{
  "n_head": 4,
  "head_dim": 64,
  "d_mlp": 512,
  "norm": "rmsnorm",
  "norm_place": "pre",
  "tie_embeddings": false,
  "parallel_block": false,
  "init": "normal",
  "init_std_o": 0.0,
  "init_std_down": 0.0,
  "beta1": 0.95,
  "lr_head": 0.0201,
  "grad_clip": 1.0,
  "warmup_steps": 200,
  "batch_tokens": [65536, 131072, 196608]
}
Each number is 128 + 32 x the weight over its row's rms, rounded and kept within 0 to 255. Layers, rows and columns count from 0. Numbers have three digits each. The size before them is the row's rms in percent of the matrix's.

# up: layer 5 MLP up, 512x192, rms 0.185, rows 4-27, columns 0-191
# down: layer 5 MLP down (transposed), 512x192, rms 0.175, rows 4-27, columns 0-191
# gate: layer 5 MLP gate, 512x192, rms 0.181, rows 5-28, columns 0-191
up4 095:079108136096161059152099120135100135096126146137143148097084065069199106138154114126193129125185126095117108126123156159150166175135135146141137104107146099147176118165166109157090126129091113142167156094149164183130142124094101128140100081120108106173152117099078160118091143072113174113097183126080097102147120118121083183153123172123181115159122137115068079096084186187117111165153081175120189111127116089151129115099085183117154100152137138133073097184175122175120151093111117082105142066108163083162168167116059113110130152131037194153134144120112130153118155153116134157
down4 089:119094133127129063126108159085107101086166119134154129162127162103168150130065001185101154114083081151090169091118142080120158106168132141151075102147183120137135114118081140122072167090126128175103170162127100123120203127135115131190123133169160117097116127098115176142167099126128074042142126069112120183109138106145084144034115128134127150085115140106138166155101102159111163111158120151104126165105179164149170097078109118125173104158158119164091134084128147102086088148166148115131063139110134112121108084113155144202131117139162112163103109168118141141083142137108177105
gate5 102:112140140112131084129067159090103110100120121137178178140159155078065137172126156121134155100163159071125100137067105132094160155132165114110128080130149159099171166186143095180160084128151121136094130124123144177113140121096077093101163089147168109144109102088186072102178154150184070109110073119177109129102159133102116149136121124148172094157172219127125106105155105109109109147140142138109150125137130104095122150098137155153075108175152221072106162136093105105156124142090109171095080055181150123082102121108126077173172112124108085079076119101145171115081155131079144135
up5 108:112076094144177075150148113108142124158160158189139139145120113133142124085116013076098083132113178134129134142136184179125161124119126052184132157106137121151151121118134123092044189098107114080144109101125150097143110156065128144066153111133175117104101153121130112185093158095194102151149152160106170087126045121138121058097143138146155156154113084120163067141126162091122111092176062109144138132183172113137151104124127068118207136173165114115087138142162142123123126161088080154095167131098067087102123168149136158117122136124131121171150129099136127088106120143136161112
down5 107:113125165118107108117182102094122134120113129148116143169128113059195067049094091126109150140067156137177178140140090181155119106148203164120151180095095115115170109100107098008078111094141060084155152150104114149143143144126134171190169115140183093095100149125110117074102169105123124151123106145108096135112107168135168148099209220115115126171146145093097138121119149094123106074129128089073131121147087130125123124116141126128135100118154072140183110136101122194136131130100141111145179161105158138095126169114153132150127148083157098154137199093105097163159138139150124093
gate6 098:099145138149109141137122148084073068143145152106148114087124103194158099105089129100091213125167109143181055166115162101109122131150125129195153129123127134125133115137168070161088079135117091138158127120110107133115171100088211158167175112141100163171114147160110144114124095107184119117084139116123096174093117077082144103140164155150124143138121104175057081149117087137127187144084077110186155091162146040172149114144118175155138204152153149076127182134161110138152128125133136177169125186126096059077092103169159099134161128173115120150088137149142130163105109124103137145
up6 102:156145120170155081154229118141124119128169099070134096117144201121095163110177097107117149067135119093107148084110100149127176142115128226119137137136133134140127143135129140137159173047171112070126172147155157051102107138148064212117167136174094092112089127107129121162134089117126102136117153128109117113168099153135125121086100045154143164172186128131163098113111116125098091071145076071086054154112101075118144097120171119095186126120152142148135125181118128141134116132091148154158094067119131160095160100093132165147127126143112127121090115069152116124124105152169085164
down6 101:113150132152161106101107120031118183125122135151117177173128148104078080148096101150153135127119155096141189134204111107124176150151134133083093134144109180125085119161140169134167102102133111191127126127170066164107122127128105107141114114162128149116156029050136123103146129148149063160096099110127100083133120131149131151068171117100096104120129134125128119089119067177128188136119191115135090142086172097140167125079122108148172145066087115115110147057101130125153051115189112098153146129146119150135128106102154187161079113170147072089103102123188194141147122104113102158
gate7 096:087101133138091126121217155096084176178104107156082192120161137138099122128109124116141101113134103158127093140081167175144168156126100120097138101124068135166168149102139156156153183102140183120121139161076153099161144141104149120149139132132103156168090112091116163117156104054108132175177145108081103162142058093137187126110121114174106193143158174094124127094137127182177088075119162042053156147170200153125148123108096151133147183110159094119139142098153085097118115104121108127067132226095155123143155137177165116139145119114120109140081141153140154119103080085132128105
up7 099:146160120123154151093107140093133090148089108095170088106171154141131115095136131115126156125105130105093123106160087115152121145081138193179104162146139127131098088090174084148102130122094139070142120087127112220078098131171073157148113130075159048080068142118128157119146129150123070132062162118148173093156173095196108148179170079123108135154104154164135145165125102107052150178144089193103129121141114112131085044087165151131168080130065080148123148136096140152140140200123164109169092123178164150111134145145085161121118166149140133153179119123134107168143149152095132175
down7 104:102145083142108137142093137141184090136101085120192168127084131192108156159123116084091117167079130085159147124170103118060115100154103170116194138121122211131108101090102122086147089077128121100144103136178146164139096129122119097170114122149123165112169172167126113098137132119138164027083128101189112111126109161101103111094175071125137126142066086085151123081092110079074132150147137181118111125073146114147149099107140111105129110099034089170105145154104138090077087169132193133125185056177147095132147138113087160129082145106139151153150143128119162148139088120118146134
gate8 096:095128108195135122181103107129184129093112151109134113088155123160160155135186130047113135113114142088063161115090118122081098145198124198125147147086145116123200044188182160130063118099105104121126151176109140098063124164147152111144143113124102124141131162054162140122135068158122177168089113158150180126143202150121100124150126143108103151118137145140084117120071127104097099150091064147085069153100122163156118146110135134122117145109149129156146142126171139080160118184158096150097151151107193109149112123172096107173148136136187158156119160157131080098141124107206144160
up8 098:096132150139143137086125132157114131171099103151119125121129133210131091147090074128130114168143193117139154145176070120098152144105145180045082089136141173077170159160102128169109155133186138163121153103142130180180127102123133171134124150039208137137070091120130062129104171169095111087147160113163095105125166122125134134127179113071140147165129132145123098075135133130122132128102100124172087072129156117191104150112183112192134124162132122149155118172090163131141159161138159085217163128164098175136096153130164167105134157129160084130143189192118129141137127168089164153
down8 102:168107204113172115064125099074121125112135119115124100116127162187159169158123161099074179058182113218159138144169098127117156148144078125095173135120116095128212140127120127138121125130094166110106128129169130125132096074109136190080140122160132133151114203109139116123160117117153123132153114076179084194142140100107135093111107159126168110090116119063162123036208165146125127152105098106123106115162103169126128156154139136184152114150091145144102143104067128068111082121105087101092197151121065142112115133127180123099128151152136082112062122161112160145140080125116128139
gate9 110:112190145149167131079100082094072129098127115120136109148100122103140148105131150079130146126169123166120139063119097163148148098140123074058173184140161152111179167124093122130150147121117109121139163057150115178076096090126108121150144156126135198174045160123134152120112085117077131132084113110152157125104164085176152055157123106108183146142155105080147092130159141129078167085134148122127100120101172174111101174106179110140125074101101146144171143093148187149080179115137117119118117160147143137111105117087086085126192132044145112126182163061129139149184110119055134109
up9 108:129070159131168149167152143101201129158094114115121163109095098135179140137165148130126119127131109143094136186092158140165069096133177145178161125103112108145103136155157139170092127087148162087156199110157093092207167158134171140178131093111086122039149155119086119175085122055112146099162080144109107120099151111095073102077094147180087080098115096093124140112117079145150142133135103084092107207195113123117123134136146146164161152101216115119128105160121108143117092188134074102062079172167155090130112156145109105118112144103123157132092115161100173099127130124119138111
down9 106:118062121137165098136235138132124118210140158166138134120116163128122178115133078113130127134107131166140101213123139185196129113148128109179192157129072101153078186129155100141178147129128106086149091114074160096131132176116167098071130089179151120120180165113122190168063154118127090104128096114122133091132147163126084144104078098123115087114176189107099111075064069203114062106134127146138128141178141159104126139106102144114095144093157119156108137150163119137110104157175120122126096127158144097100147209127157135164122137131165161103107160143116124089088124130138089130
gate10 094:067107110136202193071108076107151129100093106106130122122167094163162085168205151138161133163110149122108140107154154154104127101103092107196141103071144133097130149112079181164105150118130125108130124099150118122112142078112075107162109086140084116116120129139178152200207126160093140107170100169213147133085127179181135105158131092148116150116077129104121123097126122162206115145128168152079164087174131158112136108118165092105142212158114076117103150110090124144124167128107155164169182125158126164106153111177126125142171136054085165147110163161120125135135084116165147157
up10 100:177158099082095152128118117123168103157157110129121131125115080143180131115133156126143167217123090198139140124180132146146123137132132118120172064157130165098108126144075137134110128120075158075148097135142139166131139118154126081116161160086090140156085140147162167154195085138111173103043146105140112151122073149119092130150114159119156125139155117160075145111142097199122140179128180139158133109128172171153168147131139062129153060131130135079102140087129159176134176126132125090148119095155127068179144135146058130198152148112046217077130116127150150101169110105165153070
down10 102:146114105139114179085125068141131123134120141125155120094127113151114124160078211178122156150127148172104122090144137120196147051113144106124107066109104119093097149102156132108149113065179190117131144102147092108147142116106158139133137151146156120122111198106149139185161097118103058077117128159171151149157122115157170119148110132118101116127183109144119090125118113212176127096148155119098121149191124132123187105161168139086099188119114078059070077096108080077134168110135076114183097126206123092144162104152128142161174154122101108151167107050109191105107148145166120118
gate11 099:089136155143188120137126105079114123153153147137166106110123101103127172084120131136126085160153120066147126092102143062156136124138096132106154155140080134122115137119091074177123123151154138093059133114055100109177165084151143148116079130153192085159153163122123100139138131071209031113151202179165099163118098103176165158132128106162089113120140144163141095120080109141070128113159127198133181184152083147156110123130148099138132140129153115106137123151148145133113110149131124126055109151176131152115135173151098203128163174085103145125096075192172092117126106059165131083
up11 107:127115105098121108157114143171145181099059187090138074111160115153085168126172109139146124137153114142141129120154147089108136110129166149136150086135177125131187120140093093145110133144117131129124130176159113155108061146091144172114067112147064101107158109174102125097132136124123139007132142061124105071179117077178123131098140155096166160130122123127120149110157066153045117092133121122104062124164090151125099134157175144194141103077074153120061190129170128086157090128199098113108175113079132078139119168144171077063160111093133138136144151133144105140114096129118150137
down11 103:104132144125116059173099059169150189104137161086114135149140151140121095189149131118128094134137100158106105145159131126134133105171123120140101174074134136117191143113094130187045144182137108102178117152146148116092157136094100114136144201116058122149101148155115125109215117142071105046075117150174129135113152109171128217162160138124152138155151124166133128076143133138086077182118094110142083132146164137144098117147203170124099139099092108166132092128117112065121063102111065096100169126139133141164119136118123062127144142126097116091114185159173181125079136142100120127
gate12 097:182098181156134058084114064154146096158148107095163107109178108106128088151172127111100152129170228127151147165134160156123114112137124188092138191107050115124112157177142128116117126095120073119132123143073094104119129107129140126151063110157179150172150131171129076102152164142154015144139087133112155159126095138118130118170130140118088141099131119098131105143085074169148094142103157126177134137112113156071095134126198132161076199132102127140138125142094135119113155153111189138148124139135193110157129159133120087141142152120172160168142118125166048171195084134156093133
up12 102:113124181090110113129133128136153132110114121106153121154149112119116143137107066123114120187150144122148134106122153135053148173125111123062123097103156132148173114073162071148091151145109142129098122118125083148133241189164103147129130132168067119168176138091111131089102139109177183110135058128181154119131117174095159140093062155128065158076096165096115158118097068092106129137097154065102135145136098119084140125117147120162137162145122120129136125145068118069146161187158127115114137151170158173189118130114191161082092130141124081116221162187118159159101094132158097180
down12 097:111128108139098117129122168092197162100144108135152127129156154093080097140089115088132106068117160125121146144139156123111118152144134082161156200070146134143172119089127109079164137133147180119112067121086150176181158161128096141165101128163138083109140114121008131132173119092110159145144119086175119141118136144124152140116112156157089121121138109138157170160128161142085128096120147149119132119027127117103173128125106114084153084126063137099126098084074143084092153158133124107114078146113127164143163106127105196140051086143080113174200162082055204083124126099145087156
gate13 109:095066109114137125137150107078130170097157129151080148116176107128175162104087111086175182146122150114155134162123143109188097073133143160178143108111096128082112154141102171105131115117153123108157210128091067053122060119114167146145160111090129101108137180127116174140177163084106158114155122138165134182106123128165114156099153091174157171137160155165146125065128094123159064138144137102136152129150160134115147150190124209201174103111150123111070132161137130114115128125144204125102133130110093057095131149112167131091122141136100088139173140139138022110135155150086178126
up13 103:110111112158152128143154144122171188126131116084186169089148123135096144111105121116132135081133122084110046117134165139131178120168098136152038113091055096160037157164138124083122143125121071103074104162169183129097156163141092150124117161122130131144081104164109082191112163102089096110080092083078108135139141117077137172120113148128151133106095060074125081130160134161140151084094121153110107156139147097077136104132095161125154085124084087158118078095111136110123086167128118129144127173077116149121084142104160088130125202131087113220160168122098103156174137128142122084
down13 103:139094111114073142147130102120115097128106114115151159152112128151134104114091143105138037131169131118130083125050103108141076144131130147161117188117186040159163162111059133108047142090121094162038146146141129136176124126143104123098162154127136166068089087155141152139098106161114129098119094120108127095143176115140098149166127115101119129182092107131143102178117102172075118084087132114173115129168023109131156063125142165095156111121112127141180217169138139151183126115085127153160184111161139139094142138151177147111085069108112086132101127158086152124134164150116161112
gate14 097:140138088081126125150153083100114098109144132134151164138156107154130125147127099118116150141146075118105081124175201062126150082176137136137121158152181114080099148150125136158126175074151160118181149145160158105075166149095140199166105147122128107097098157092097109101136084069182107126155132142153132134081138150181143133154203115096109198100075130103075086114092065132127152145098142153154154113159075205124197139139137090113135125141124096096155186157085098126089164095110109117115091158162128079042167136137119120116120168114096084146146187190173158132126167115169172146
up14 098:103096139122188108142165138129120159091164108116078137111158163089092165163124205125141109109099097178162131157135098155118186108108092165171125187142041126178196160081197130126159101143126113128114186129117104123157101142171177130090091039172115134121115157133135122125185104172162185088167103209137174139119119131111124147089113142127090131108131144149137123128133044069112133117170133175108122120090141133158173167131131089113169151134154148156116142116137136103135117116085078137111152139144143200161100229125182093153140184115070141131152169131095093126135154136108132107
down14 095:146186094160130149145162055127162129150156073105146072116128097101106138176165149127082162096095122168124141133116116145103147119098091154123094141145136103125163110145181134176125145094154104112158143097138141168088124138128112163109028169179146107100152111138137150112123103142163147132061162143122144123181189107125130095102110193062151095150101069160091163078144183151165138126225154130146152169159098105192140163126140100131164157123123134072148153194092199135146089147172088085085152149116091162073125099098094112147163111145141194144140187163128123073101144122112127117
gate15 103:070133192144131133158111131129129145072145113206170173134153151116166095164090139113141112156141134105128093124153103155123164144163086103106193135117149151045167066183156139121105126086155106127134105155149092132182069190151098087119173133123086095197104145086083128105143145097085167136181149095199123097130170142102080115135139179109164128133176073148149100087047174117137110101143127109138106136101114137069113126151100131107180112196155138120081187125119112082103168127137141118091106098147121138085103092120179148131089112106155100142167070145118163103134138182144194108
up15 099:051070091103089140157114132155072159126120165104091130131194136126098160162150114154097142028096117106161121154143135159114143125172101071112106133133078060150115172178110141099166129068127168156212091115154149121143120117075098093080126157103158153115144099115114116114108097143173165133120119159171167138116115095134087095110108099132110174115135055112195103128187109138161140129122115148189156093116099152114122159088119109145132162132148136142138130090128177148143086081171162135105143130079188090130167093155205153080181142159120142126140098178061116080132167145152168161
down15 098:135102155153177121154176136151175078100108106124046120136115116140145135079170189087123131080089166087117156123141099109134120111195115160109134114065073083090137170172162147147144127097124149134080081101154128113094092060089136108150109123121094135151151156129080129123121113095225166182146203156134103102112101127085162194123146131148149122101104121119142098104167168083096128092120132124116093102131077162084084137129120107102177046131115129150095165115164120161103131151139125120052127118059123075107138162178132128155084130200145086128124102104048132115177129153108125144
gate16 093:157108138086064154146052138134135176083174147210169134127100153121147182120163121136121121144110137101120085122094072102134101128097141124132147135103052143170156112157097149080177118149138134126181148065095122094143142053081103136204049112139156138123179117109121178139176194157136176092173113149168165121122169073109155116183110130136115101155171202114119123097118116133142120117151141132140157081135108137086096117106201153156152088107089164142073080161126080115148120120115115095129148112110092121113104118129106087168121168107130172149090162153196075140119114069152096137
up16 098:112094208108129147101183147132036126129088144173167149101112086074115123126155070097070133148137057190107080141119131093188136101146146117114146121081129136147090084136145173119096151139146103187134130080096089132134110164053142110147059146094154129169115138127119118112129156086149153116114120087124091156139140132180176150126114066145145135162146143218107095104124188094127146187121101133133128111120146150148138126139162142081106101133108117133114161200126120141155142137124047105072112134189150154146142104096080107078122121163093131163163097180106172153156187170155184130
down16 092:156078140108133158133182078159031097093106173131129135202099110111140173132151122162139162152097093157101137103151139048161141157086106117149115160139129177126147167108133123150125165146160138191148123164116112115159087129095158059162075111116119118160111197166090095070137132119142215158076131136104108081147106124145129153113180081156128087164148152186130184123097120106156127116109090161111131108061147087134124174141220118115126121152109070162132094149096149176184140114097112131108111158166090140101083145151121142137128145136078160095097128186146189082156135117166135145
gate17 099:119200187132123174148138132122119153109180110102128185157126119167111140127129108051093146131118122110183084135125117130126111107131102094134129125126127124099083117193122055128132123131110109109169181151074074218100090140086128083109156102153101135162116168066107103129109100129146090135145106107141157129092110144102133123149184059149182145145127097109164133097187166112063134183142184124176124172072099140180116092154141132116110171084119157092166111068088149143102099099045190156138083169096160100138167113102105127093131084120116142097125054088105148096129074131130122091
up17 096:106120116136117114180193160090110157164109132230105130111122095155126101173075145099125135111173095178140155120124103155144090123121090110124072144138084159108159136153107104139131139113092146203201134168090127201154138099143174172161126135087104181133089149068118099164129108143107127117098155186149107072176130133107165101118147166150122128174130124116132114140124212124104131114113068079126135183124060129112072140127116129063102137165145141123088095147142173151127165107073160120152090128098083197152109117136185135142086099144120146084085183111182166114173086101110174146
down17 095:080081113151063130169108133130085170147155168183105156112114044154126117111160201110128137129141139105128148153093109138149097096095158131140116087126145109128104179121126195093129157097121143149166211089116163140159113133148161102171140179071138162106122102158129127147133197093121089089115126125154144070146116126126101169109103127186072188160169136148128084135139191118105137112115161103116169092158120117103058149109135085140171144157134104151117110160154127074071123076063078045116149139142106152124129160111126117140127075141087138120119118191150148153215064149133150075
gate18 118:113145117142168125165197128053129122201151119120099152085180099130157066072085076152115139223119162076138043118143107122087174086165117133113076160097142148077117085146121090129142133119140153140136142137081102124140118137143163220107124122155145118118161206139149156118143118098149119142110151157188060155116111141144134175091158110135092171063135148152159132135117101142111134183137133155141106089161119103080144107095119111154105097123161130032116152100099081116161096083090087133107133159117080169194141106152097171084131102140094137157102091145178118155124115141122135130
up18 093:167108103140073087132105116104141082043113126168096115154085144144118184143132174150119119086154158128131154113092158128172108093055117129158158110175158089107142201070144185153099166112086133110150152106129095137083083156132072132149147108095138157172133083127095127150125148158113143080137135151125106166143077105061188119158144089115095099194075108103147210139170178150123116091116116137096139152190112194160188087152158125105127169079135102183114117142135182119130146129175202130156145090158119123098125133075127107137138150142173125127165132103167145115139046132114161155
down18 100:091174103149137144138126117096126164206123151107126172075149111095166069090098079111130172232104116121148052136161117123062128097199120147103099172111148190126115080174095073113152127122154156135103117135144097114165158100141122184120160111132130086142177126148160163090126103095108113195139104127169113104100152147172118154114168123138163140081140161130147045121109093153129132172137137129175090092127102079080126143096104107151084097146163138036115161117128055111161098100116086117100122153139129184175127086185133153107137098130094100149091082150142108145104163110157096132
gate19 098:130128139082114115126087179166150073158101110158101144130160134099129145159088094088169081111103132088088164168138142132146091145159134157092092127120187137125122143200106150198173097154137080122148141106154079202114094098106111100124097126133144139086100076092076146112117100135138067124102138108084168186139116122130130119105084127134165177213142091166160079103164140126121118141169155115176062093121143138093163088126100159111097127085161200085173119138172149093126140122139156135176129150170143089202118085164191136107158151200153162146137119134108096062136135074092138166
up19 105:104157084103106169174055146132157112106135094144130079131117088210102155130096160110096084151077212158158106148117068105173152092159133161070078094170102214131097117131167144132185122087089156139096082114112151145085134100122094126123184108132171175152125162120096118079144084113113127105107190113165151105081136160116182100139071170153157118092181130125130176181084057135113104156125057104133108207135141109134089081113130165080135091110143132120127145110166167104129143146146162117155088157118160087130122124153148140120103102168122137168153109088108113156174105138135150108
down19 102:145166075081125137047081121152114114114176128099126135124085114125067128137139156096075149135116176007088134108135130128089089097146151103100098125176067142115134145113139138111216127150057130168120089079150109121112137194108170160202109136113117122137129084174188121140183136083160111191127169105163144122083147119109121118136123166133117162104095133095113180182143143135130126145082168196110112148121070156103140142132116182193071114126126109110106107100156141085145118149113187097135144119069130134089161119076098139146094059118185135135126154142149116125147135141149173132
gate20 106:120158192094168156078135133094105143162145155112102059127116139119169070124068099104145120072102175152119159111119174141138081151049120083131168092114090141142207111143146100070113090115074094092133143115098142125127132154124107091101117148142114135126075090162104149194079058131078091099147161149124164118199090117145091099101129094111122042171106167113132119104095120156156160095102155127102113181137167117177123221124163163139135116099138134128141197079076091138133137115130156116139116144127182143150153118135079052120177121129130112161113124098091161133129147168153129082
up20 094:106177104110102169115136164129132072122087121115146125090153170173167092160127144134055116100102127082133106110096127133155106141176066116117127144134086092200148133136139136119120115186092075136071145101124126126127121143161186047143152205178141199076105128110121133115093121152121113147110121156105219127150130148150114142105129125127140137158066100106090073093109130152128103087087173166106133064144127089150178132082105139135163202133080106142114132163127086150105128195085112130172102122108134173144132125071080140122190106098112129122136128057126200109084075171150128084
down20 099:089167164103133166137179124108144081158113124130068090166122169178141091159094074130129059135086086158089156123136174115148126175084129144164128129122130148131142113151173048084115070154116134145070119160130134107090139080101109126116127154164162133136088113141093179146079067138092152142125143080121136157159103121159054123089140112087136081112149101152116175137051076072099172134154112131136170145094163101123109194137171149175071105137145081115186105144080111107118129083140157164124123126162162175136157182149078071107159138181082098140073094147119159094133138129131136071
gate21 098:208091183150137151137137177144191096094095095165118126136102141128093136120076145123112145124060156084173176150109156132158089138160132155109097112128096140096112128139104148096102096127098070071153117124110107125134081170070219148161130128084153096189103133118178075073101103138147158143089134159128078137103156143102145087130110185154084143179114154155171134139133128123136116127096156123100132122109127139205162119122086225119158108148128170055145157187134144092139104151151130132105096141128135157124094096094197106166135144146164091112102134235141095148181108107094126122
up21 096:074134113195122136144099111142077133146099060075119110173027101148116091115128074148140123123137102137128085153113122165087141156083139090147223081148174143151121138142112225170137111111121098177114139114112169160093127169111094177114143150097119098160160082102090100135144150082123165168088119046138137131119115129126162166164106088143165140091106091125155118139149179185130120092129110129067121134144084104068152123095179162131166161162105107103092189165165111142058150143128147099120128173092140149056142136118156123149124119152126164121106160097087128146129108120139201098
down21 097:163134083090087102152113118076124085075170148158149126085155090065121132159146151102170091128070173080060099133113094099117082120163103094132131106216123101107155179144186122149156158101144182158182217129141118159116101115109109098098136114142076133063103124168145096102139102152126209103127078123126134183154056137108100093133112079157152120123152124091095106149113104162109131109158133111118145120132145156135135140120089113192112131145137154212105108153107145116116131112168124158078145085245130133153123144139112097150090107136095173105152151104180138090179143115141126101
gate22 113:172100162089113097121155151065157112106074070166178114140136100087096187154102109116191167164149219146119081128147190113167147136085155115152114137099122139115155046135139126160133119110111110164092100143067171091120108143177094101105109141111126133176114126110125141120123137154144185142102106107133134137183129120138111137166135086103106187125098157152139145135117133037152159126142186144103153119088201160177150098144131161093157057103157207114086098139134156164088054128162093171105124154117151167106120133112165122141073093102156153104134111144111198142160116196129134104
up22 112:100155145118083121178096121097118143115097116157093102135142115114132161157103166143149117095127084083116099100087115127154063128123129160119115157048089119103153184153121104113128120126119145121115113076110104184149133106107094143104190133170098137086216098142152143103164130109081136114130157094179133120078105147089092063118151093224098143147225133137151155170132205151165147144145113090126114069117106111137092165153143156138107109107135151153180125077142102108149136136109092089133171113160118049095127140116066091152128091163163052029125076125099110103161103130116138133
down22 109:150083141214116131148146131101091091129109171082081116059082127138150159119127157132159113182148091105201139152149093109111116150108148140143155073252138082110138129169114121130112159172151195131152158117130141184138126145108120196190108116123116170174058139139132100163174094123129133103122160076097163127099153168071093083102119110043182066138129128131127124149094117125122135127127169178129168114127136121079152111136170144148152085185085115144106178096148126125130131116109168116150207140156158096099109119141126149082084135120116127132125098178159164120090125072134162163
gate23 100:123174136120095159119134094141127160146103153084120176172123154028112097174130121103121141091192133169111140170102111143124161128168154099174145160091090130109147091099124138144071097120138162145099036130149084193160143088128139107139156137125120149067105059191079084138101118143110146159176152152126106109103130079166150102100157129109161101169121143166096098186144102166090197154151164139194122121143162116086123091147122189128151060098116171109137156134114135123061138130111150147054084159163164167133100076136126124154138091096144204170100125161155129164099144172125131149
up23 100:154143148086170126185060110094123117156113141107090138184121129113158122125138154075125098125166176176082111121097115110098103165138100105103125121103127101153175177115040113092111178180154126153180052130109121157183161106125159033122109112120110152157112124159113131087122145120083142112120141085164134082079167086138104140187114084099164131096069130071127018080101118144131141163147109129055153114157117108103152152110130136145152074135131096134141101121128117175150093164186087118133147099132120180199112113158113072128139130178099126164089112078129172127086135160114137111
down23 100:074139101160128152155172160143108166122135076122168137129107115161146205077125191076128116124118093140133096156140093161090136139120129070173119055126077096099122139129102129188085134099151131163136153151175140106117114155081159104162074111136101093098090152155156132129154168128124081140076142105125159062115149129182162136094077165119164180142098126147135108107120132169079142127093079198218102140100049120103172141172153200112120092088101191103119148076145165149111137109112154079139150157135105089142151123126077156148197090146132134101098074127114157148165132128145146073
gate24 102:135076147135075103182147130116183081092163118180154131100165101143140153118089079073169128138174183118077163126099156194131118122136104104121144154135217149165138094121153132100074140095179157158145137212191111130064092151127125149150167121101143099129124046116099113146129101136164137080154137153114066141155164138133123082145118138100192131134169172128157154145145164117135153159079099145135118126117113118104144079143137115091094088096117084129212174127138138147080162151094130173059119128123102127088151112131114144103184170196139137153169142099167116078168105107160067115
up24 112:180077086122130164126098178117122220134081107118101099102087147134128141184152203173102146147093066095136152168140147100121138179153178106126115128134067081127127146129091121100156125135109146169101131098100147122130125114146104084141162132091129081116194153171183164105118148113088093147095113174176157134141106136138173172106079092104053091109130085163120158155122123085150120162112117137139100094095113122178084131139134139147191153113090138070147160138126113161155157162149099124138097151194168151155139123171162054156035131058179131142139153164111194140129119095120167110
down24 100:146214144140173111120133126131117123099122110114115136155117200155115197135098047144123167155143103121084194124153118123125107157164071133137128125150099094158142086205081073117198115108131105147097097127181183174149146042119086084090086138135123146186140129131141132123159084161109181129126109116156148101175134152144118101122125159162127168147116161140168121135178144168167123154128129157136122114144160054199164168145100060117168184148119179056112110156127155105140128138124075122113091158127093108141166165123174062135137157161128138127087060145148127124149153123102187162
gate25 097:097101116121153089129140152078144184127130147094127131199172149135146125128141059114141159146189128098129148129158068151164149097095147157127133133127103126099123111233121088145119094137081133121065164136115125127132136122140081166155113109117070158185110109113112112161066160071125147114155189127076128158116174092205065105160122125160129185172137105122115150120171128143156166159120060160134120166130131076096126109161152147088194120120196124042119174143094121117140085176179123110177176151095146126207112143117127120152143136083128051155160139113100141123148094114137166125
up25 100:162111220087135125135181114173164091140094189130155121186180129123165076113144160108190143132127150190158157125172163114147161122124150153198101095169142156102132095127157181111160149208075119079139100115121094176125134130125104157160088122189110125182095072115159145101166117095159097097087142139108124152101174177169072138127170138132117150103149141123145185089068100107146184110125089188116180090149137118128141190122132108157103170094147162122117128111139124106171153137158094131176104138136079097110182136070117149171120176134096142136129156081112160093148164097187127122
down25 101:146157159140102136139178147109131130162107169145134212201130078176137177106140193120132116196058154124188177125133144156102123114133097127124115177119105139151175112142132117068158131124107145080169119108140154193146099164186104096112184124090116133120110091115175177121179129133139116085150193136106127175139086136166143129118158149135141154177141039078120100198174097143171128098101110108117152089180144114122196181140111108115141152101145120094125192132144143101156172104208141097115111105142109126136113071163151111109141146139070051101160150161138169140148091137135125103
gate26 100:110128110112124111129165160126089105141120063111157115133167146180141109185158107120091116134125130138098119206157125030154087072099110120116154138109133129140079104110093056170108055175091126083143144120143147143145108165080198135091089128173189119078116077130105171122113152116137180129096082178134104114168111093150126091151197116182173133160149105157133133141153125131117147143146148103180162138137126119139152125177128141142113143131145163126079160129182108090160095153069149151104144118138178098090148127133173132125123149058164096151062115123077112189117145042083099188
up26 106:142128173099118158099100153130096111119098153160104114039073125128168194085115133129168141174074166135125133144106160143148113121139137096156120177075173078026128108166110158140125166150149112157187184106122172100143177116158232131139138143135139112173166110143136155080095129116133092162081144098128114143096092160135147086130088149099138096077092129124118121153116084146201103198087094092161105101138116082119132156135112140097148115142111102140106153078064093135144101133100150142223125160146146139134099095108107093149137119092095131125092103129041123103111106128113143204
down26 108:118127114134113121085191123104123105112118142215121149116098135072182158067131143134163131167079196126116169181130181129109064135173099132104169160081175080067134181148127132193142113172144115124094144119133173101141161082150096108162130071147138126146158155122111168089154134133145155128129113118142155172128115068107168164116085145084077138075132191139137106153104151085147173137112148118132089111181144134163100062174081115105177150164151202130125150088126079112094117161158105067169102110142078104143118075131093128120139091107122155156168124116075133176150094132084117066
gate27 100:172096081075171112138112137121109129121097172160129134072202182138128147161154145078183137160183120113162180147084118150088103109075169121140105163110086154141125103140104127144166159069134162146071193159152105158154137148104153120088173161150143108193114086128094130105132112130156119108178131106109120188150105072111096169107092181146099101149085155099168106150139135163170050102085165105107147178115070106095093135157149063094138157102143123130102113115119167134073161107107099106138094129142158119032129061128122103127103126130147098198093114091091173084106140104143116152
up27 111:070104172113099131143116095103112089183169159104103141117096126131119095053098153148116154146142133173171055099212112149193124135169108051138123164104170171141128139083160136116160139121193135123104121116107086139075116117120154161170105136151078126089072149132138136189107136152154187106085074130122189101092124138063112123142116119145119106124190151120083119133093077091080133130207139095100107099134123141148101142101167086150146154140163135166138152131108098127161086093156158105130119139141163123143123132119161115105144118157051137138194184177048095113154098193105100148
down27 107:154115155157096071130111087150183106142115115124129091097191146143223131083121156143137151109192200198139152088160167124106145075060133173158176188098181160151161120073140107108117149182152098108140113164093147090093128162133169195155118124056101145160161192140185153163161132149133136139154126145211144137138131136130119193134173149142112100092149140137162182089112129134133105105110148119138147122132190151124097128079106149141129073095133152104162143131154092167171117141088095134160170089073119092195145166096177140131158105136118164120159168123127099147136115103138094120
gate28 093:121082131106164097138151102044142137135088166173082128117177116166172142161129081134139068092178121068120187123086147169114091114131087109160180106159081129133151114098139183130125118126110117158186093051113196118094135133096159146160095087073104108125139135095110210080165135131113118090076165147138110102125133096112128112092192110106151116160113199142158105197158152149066085153104158137145141053137067124090096096087136117094139120160142121165161122163162139117111130133124135112196172133140105148119119111131164124172145112172108169080179163112158071140133109149172123137